config.toml
d_model = 192
norm = "rmsnorm"
bias = "none"
tie_embeddings = false
lr_head = 0.00771
schedule = "wsd"
final_lr_fraction = 0.05
batch_tokens = [32768, 65536]
Each number is 128 + 24 x the weight over the matrix's rms, rounded and kept within 0 to 255. Layers, rows and columns count from 0. Numbers have three digits each.

# layer 4 attention output, 192x288, rms 0.0879, rows 132-191, columns 96-143
091149122136076146163123151147149158093156172151139124151133100109116148136132109120104166147114137078103152140146093129133133067147119095093119
135148140157135132123105117099155118155102133091111140142121119155110132107170153142106117118142148150135110116129132109136155153110184101128112
123122121137122110145152132091145093128153146137149138096137167157148160111118138121147141132112110129111164134099127157132156129136141158149158
116136128124137086121108131142121117110140109117095124110127134136122140105114159118150103111127135113111171132163131119114130157130115140119125
131107173132091158115150151127096117138144158130170110083107161131130132129152141154146149148106120129132120140140116149151120090123132131098112
129145140124142092105122138084124110094120141101125133082139128144154146146138121139147109100127116167160135130133149124135103162142125137175156
132131117158175097170122122170191136137106139126132076106137145115124116105105142120115128134145150107085149178119091140111143153150165090110113
119112114135155129136122100140145138149100107110142117082083080097153112128169122141108129104162118101132142114118123110114142099089137109104162
129122132135123120119128166106116117129121127112140118117147136072118134135163178132101118128103100133120142130128141131151086087127131161127101
109142094149115169127173121137141130138128140162121126147123091133146120122114102113109112121096078147107125152124129103071159170106119121116112
139141121165124143112125164145163132148117150137186103199100083127168093123133153142116124183072137132140139122142095106108146113074129150101122
075130093101122093153132134129107112163129127120115141142137121105149125084138134125057107096150122129103102127186162111150112119149147111177071
156129136138132140108137143141155152117117104146171117131125098117104109126110153130125133129130142140135151138131141156121108163165106123138109
149117129105112121121140141123144109137173140130116102078137154113133140128156133148124128137122164100132082098116128135123101115157154140164135
144091128136145118087109116126129158110086140110173131144142103144143102169134155174121120126154150113144112124130121092131119098116118149133100
138132134140130121085147120118136116100118093136134177154137091121120086122086148138125113109130103128129105074157105137127173083108142124114159
146100141138165150152141112123162131160138133133196108163099132133126151130149116112136109157086128101144150125140148135138121125139143123132128
118111093136169121111126115081100155136119103114124142113116078147153123109135164138146067095159129151118092120149094097155120063134135101138148
111154113137138115136121127101143148134130142157149118112139106117137151095141118112132136122136157103082151154146103103105123118092151059094123
154170131142129128109120143133152157097154120152180131154146131112137114124111129121123111127092131149123151145162146121123142099166164122176125
141147138106136102101095121133114132158153110111107127079087123164117147123175172160103095108147120132139128114186125095082178079106133158112156
139106134126140131152170106125174121171134152114103084131100135136163147103113120109123148142117125118128177136209162150107124106153169143132118
099149122169175108174142099112144188083087115096163127153158114111124132086105120118127120103192132128160178118157131113135136116106078127125108
118128159143075167110134179106099110101145112150130126106148143102109138120118150104130106125116098124112135137162131150162088122130138124080173
128117131123111129143109147138158127125125152156154120151157156136130113173124138105135152154091127128128112123070148109145145172138128139124128
127141116162139129137137090145122147152098129092147137134120105116138119127145124147102126111176131133137161083126121107105151135112130138162119
135087128126116120142105115134149127140113135144086097145144137141136128147118085094149164151129101090155162094095120150137139089108135144086139
137118149122131136141116128155128136114141101135109100104103116106136119134115111108152108149103121121119112110089143124146094139142131146116111
132133111131132117100157139115145084116153094107117139122103132110128120102156134138107139102097167118141140146133127122109114129118143123141084
183096147096108141072121128130103143120131130125158129105078124135160129126120153139133135141099186168136133129122110112118114162142110140138108
176123163080141156161110150120139152126130164139145082140117127094105120137137102107097191173084108126129130190123182147119111156175114126147137
147094129109126138103121111134100144128120100115119141103087094137182144121130136121135099107153142135153133098172145110127111126168119153144115
144118139145144113139112123151128146126134127135116104128137152126117116130105135122158107159108137084123158157142130155099141124143144165150132
145180172119147127148109144147113153104127146160144113156160144135123163119096121113132151152096176104149114103138067157114181157097132159088112
125135137125148110131095123092105184113107131131152139131148121107152120134142147137115108126138138121167153120155116111118167105090196153106142
134112141150147119125134130157109143121109110134143128111149145115125089136121129135120108138115134136171155109104157118126167142148122134121134
116121144160178124162157112151146164147118141143132097143126127108127145101128089101115158141147101062091142146098139124139127112152146122114122
120117116120117150149121105162153116153124115151114121150137149127133117162108099105147131163100114112155124146067183141111111170106119118142164
165092162128130117134116104130142148144094097119126138168140139141135129101119173158131127152130125141125115107102141122127134156162129118128102
139138145104139103125123159098086125141158118121100124087157163130121167083123169114142116111148128100130181107151126138154142136105128136119144
159143142111164075123125120117170117097104150116090126125148132158138146142139116104128156143125118131117181121141130166113121147136107138125165
100138139117107140159167131127121148121128152147152119151124107115126123123097126105118161140135122150149136139130144126133124124189130121141123
187165174138128101123076137114157134099108145120149142140132148151124130159099163119136158169080150145126137119093122125183094156098151120170107
096142119110147118152124102120120134076144134164148172141132164134144111155100072122161127119112122121126154136135107189121137114094117152127136
090149108139153143135129103152138138099139112140157115156148106105140099140132102155095108136147124117109102175108127146106152112132113090131105
133140150117146121160092119174189154112140107164122113155134139131131095160132062128135153162085105121140129114138201120133104154159131122130134
101151119160105162136151113126107126105133108140155171142120112153137128165146120131129130146126101153175165094128165132129168142137134154121149
099078121121162134158159093154112109134083097140133130183122131107125110098122096142122126100155118091110155134155149137129118119147176092119119
080151103118107151146103129146111124145119119154163145143145118114166112138139116114148129103140106152101087144095128104124148161079148077134132
116137066128130137120138155099106142119129093129154147117136108124122128159117154105100085112131136127130136114127140126111121156133098141112165
137102133123098155130102139142081127125125120145157120085107124119137129148118176130125168125135129115135129122140145100124155125125110102114151
124118105135121113118147103088139127127138106122089159106107129154136125147110133138138091088146096178129148082113176141121148162125083154131160
144106098115140117132107128153180118145109114113100102140138130094131083173105127124142136149130128145121124132132153133132105147123127147165120
171122150133141112121137125134157148112128143116109117156123150164086170125133119113143181166085156095138165098119075170135150105142131146120132
116105142113145135145138115141121128149127132133106117138123142138122137090136111124149156132147110115131120132143147158129128145130144113127150
142106134137090148090141131117067145118140132128116117094137094103151133123134134166111111115129127099143120159143154130124123106121107119148158
104085107147112146124134131126104112134122107156101145134124123100160067163129089127108121137087093094086110124126088123106102072095136118079155
107182144086104129162079166139138136108157139151143118131156142155102141121118135110132130156106130160151089144087199112153089153195147168157089
093127106098095149177149124124137146189114184131091108157101130144142160168155062125135189156131109135100096172109148123143096115135165074127133
140148204099076105133111171119107147077139154137138121108173163107108125095122130107128127133093127146150115099110164115157135126160153159159095